Weights of a small GPT-style language model, trained from scratch on English Wikipedia.
Size: 13 layers, MLP 320 SwiGLU, vocabulary 8192, 2.31M parameters.
Each number is 50 + 12 x the weight over its row's rms, rounded and kept within 0 to 99. Layers, rows and columns count from 0. The size before them is the row's rms in percent of the matrix's.

# up: layer 9 MLP up, 320x96, rms 0.114, rows 117-121, columns 0-95
# down: layer 9 MLP down (transposed), 320x96, rms 0.139, rows 117-121, columns 0-95
# gate: layer 9 MLP gate, 320x96, rms 0.122, rows 118-121, columns 0-95
up117 091:55 61 34 40 63 57 52 50 43 45 53 57 78 38 42 30 39 57 50 44 48 63 50 41 55 64 55 54 33 53 40 41 96 63 55 57 39 64 50 54 62 42 49 54 40 66 48 29 42 43 36 48 66 51 55 60 67 70 69 51 34 32 49 48 61 58 45 44 43 42 56 57 38 55 72 35 55 51 43 37 65 66 66 49 46 73 31 45 58 62 28 62 49 62 47 51
down117 098:34 40 46 49 45 41 65 43 43 45 76 42 28 48 51 35 56 44 35 56 58 44 43 60 39 45 39 53 44 42 72 47 75 48 83 48 67 34 42 65 48 58 65 58 72 43 40 43 41 56 78 40 43 35 41 43 40 38 33 56 57 49 53 61 48 53 45 58 60 46 52 41 52 66 41 57 47 40 62 73 63 71 29 52 42 44 69 44 33 48 42 72 42 71 53 56
gate118 103:52 70 62 60 53 73 60 89 54 58 47 62 39 54 48 29 39 78 61 35 38 63 36 65 58 53 30 40 67 58 35 65 44 26 38 56 37 65 56 51 59 45 33 62 51 54 29 56 60 43 32 31 39 57 53 44 47 40 59 44 45 60 38 40 53 44 52 51 54 53 61 47 57 72 52 66 44 65 65 47 63 54 45 54 41 64 63 51 43 42 48 34 38 61 43 54
up118 097:55 66 34 47 63 37 35 48 88 42 54 43 54 67 46 59 60 49 65 31 65 48 53 45 28 58 48 51 49 45 44 74 71 42 55 50 55 37 73 56 50 55 56 37 66 52 47 53 62 57 26 77 42 58 42 52 58 36 64 39 55 74 51 42 33 51 32 72 51 43 61 77 44 40 63 49 47 46 59 54 50 45 62 51 32 43 46 49 41 40 65 47 40 30 50 43
down118 098:47 46 52 55 62 48 55 66 38 68 45 61 59 40 48 61 34 70 47 32 62 44 48 60 47 32 52 35 58 51 57 45 34 54 19 61 52 58 31 34 70 53 61 29 49 59 44 64 59 38 39 47 59 45 53 32 54 45 39 23 53 54 62 55 64 53 48 43 37 67 77 53 32 46 68 56 50 49 46 29 49 48 53 93 54 54 53 42 34 51 43 62 44 56 43 60
gate119 104:24 44 46 46 45 67 52 50 51 72 35 47 40 48 50 47 37 59 59 40 37 15 59 54 78 45 65 59 52 48 39 56 35 46 49 60 50 42 39 34 53 64 43 73 62 59 38 71 45 52 82 46 56 54 50 38 51 74 61 47 48 44 49 65 64 23 35 61 52 38 56 49 32 39 44 44 76 55 71 46 50 58 45 56 46 44 62 46 58 47 56 43 54 47 39 31
up119 097:21 40 26 42 29 42 37 48 42 67 62 74 43 44 44 46 58 48 60 66 60 33 34 69 53 49 47 79 59 49 46 67 48 46 34 58 35 37 69 37 35 43 65 62 63 64 61 51 75 48 55 39 50 52 39 58 47 52 61 48 58 47 43 45 48 58 47 52 51 57 39 48 53 42 60 39 54 52 58 59 46 40 48 80 44 57 66 55 33 42 44 64 54 62 17 55
down119 099:50 49 65 50 54 31 49 64 39 56 31 39 50 46 35 54 47 49 85 43 50 42 39 52 37 61 61 47 31 43 39 49 59 26 51 51 55 40 59 48 57 50 76 40 52 77 51 54 54 29 48 56 50 59 64 43 44 59 59 63 62 51 48 60 45 56 61 50 51 19 55 50 61 35 44 62 45 56 40 18 58 67 30 46 74 49 67 46 42 52 48 60 75 30 46 40
gate120 104:45 42 30 64 66 62 71 26 61 38 52 33 53 43 50 46 21 43 72 59 39 38 65 61 72 54 54 44 55 40 61 47 56 52 42 38 58 37 36 34 64 44 33 37 72 51 38 44 51 58 61 46 47 76 47 48 45 49 38 50 48 49 38 41 72 58 53 39 62 50 49 58 57 64 56 67 29 38 60 51 48 53 48 45 57 50 50 50 63 90 35 33 54 58 39 49
up120 103:41 45 43 29 33 30 55 51 38 36 59 46 43 48 55 52 43 35 52 32 45 45 32 54 60 45 66 52 60 55 54 41 45 43 59 46 36 35 67 32 41 62 56 63 32 78 52 52 72 33 48 43 42 49 37 60 60 56 52 68 62 76 79 68 49 49 32 61 58 55 53 45 56 53 57 57 70 52 52 47 44 72 34 73 57 54 36 46 46 54 28 60 51 44 26 43
down120 108:57 43 43 58 64 50 53 42 47 32 38 61 63 51 37 41 48 48 79 47 40 70 49 58 49 61 56 37 46 59 51 59 40 60 36 46 44 52 54 53 58 45 46 43 46 46 51 37 56 50 41 55 57 63 48 71 52 23 48 64 56 44 39 14 64 59 54 38 31 33 67 58 54 57 54 49 43 29 54 59 54 71 61 38 38 47 62 52 45 46 59 08 47 81 66 44
gate121 098:51 49 67 23 43 49 37 51 45 41 29 36 56 57 44 56 49 64 66 36 63 22 50 67 60 53 63 33 55 48 38 38 51 64 31 40 56 55 54 59 77 51 63 36 62 41 41 42 58 52 55 26 57 59 60 39 49 42 38 30 48 53 59 53 45 56 49 54 55 69 60 50 55 59 55 34 58 45 40 49 49 34 27 45 44 75 48 32 78 67 55 51 69 61 56 69
up121 095:51 65 63 39 71 65 58 65 45 61 35 44 52 51 75 63 34 47 43 44 61 48 57 43 58 79 51 33 69 52 38 55 49 67 48 55 36 49 44 56 53 59 55 39 27 44 54 70 77 57 63 61 54 38 64 62 33 48 60 76 48 56 78 59 49 35 45 28 46 27 57 37 41 46 57 51 58 63 49 57 70 55 44 56 39 42 38 41 50 45 55 37 64 65 55 47
down121 097:68 28 52 63 50 36 60 43 71 46 39 51 54 35 13 45 42 44 31 69 58 63 52 55 47 33 58 58 58 32 56 70 64 57 62 43 56 47 48 60 50 32 56 56 65 56 59 41 44 52 32 41 63 53 32 50 56 46 77 30 56 54 56 55 23 37 59 38 64 48 41 52 56 72 38 49 42 34 49 55 53 54 79 47 55 34 53 41 52 60 51 68 47 50 39 57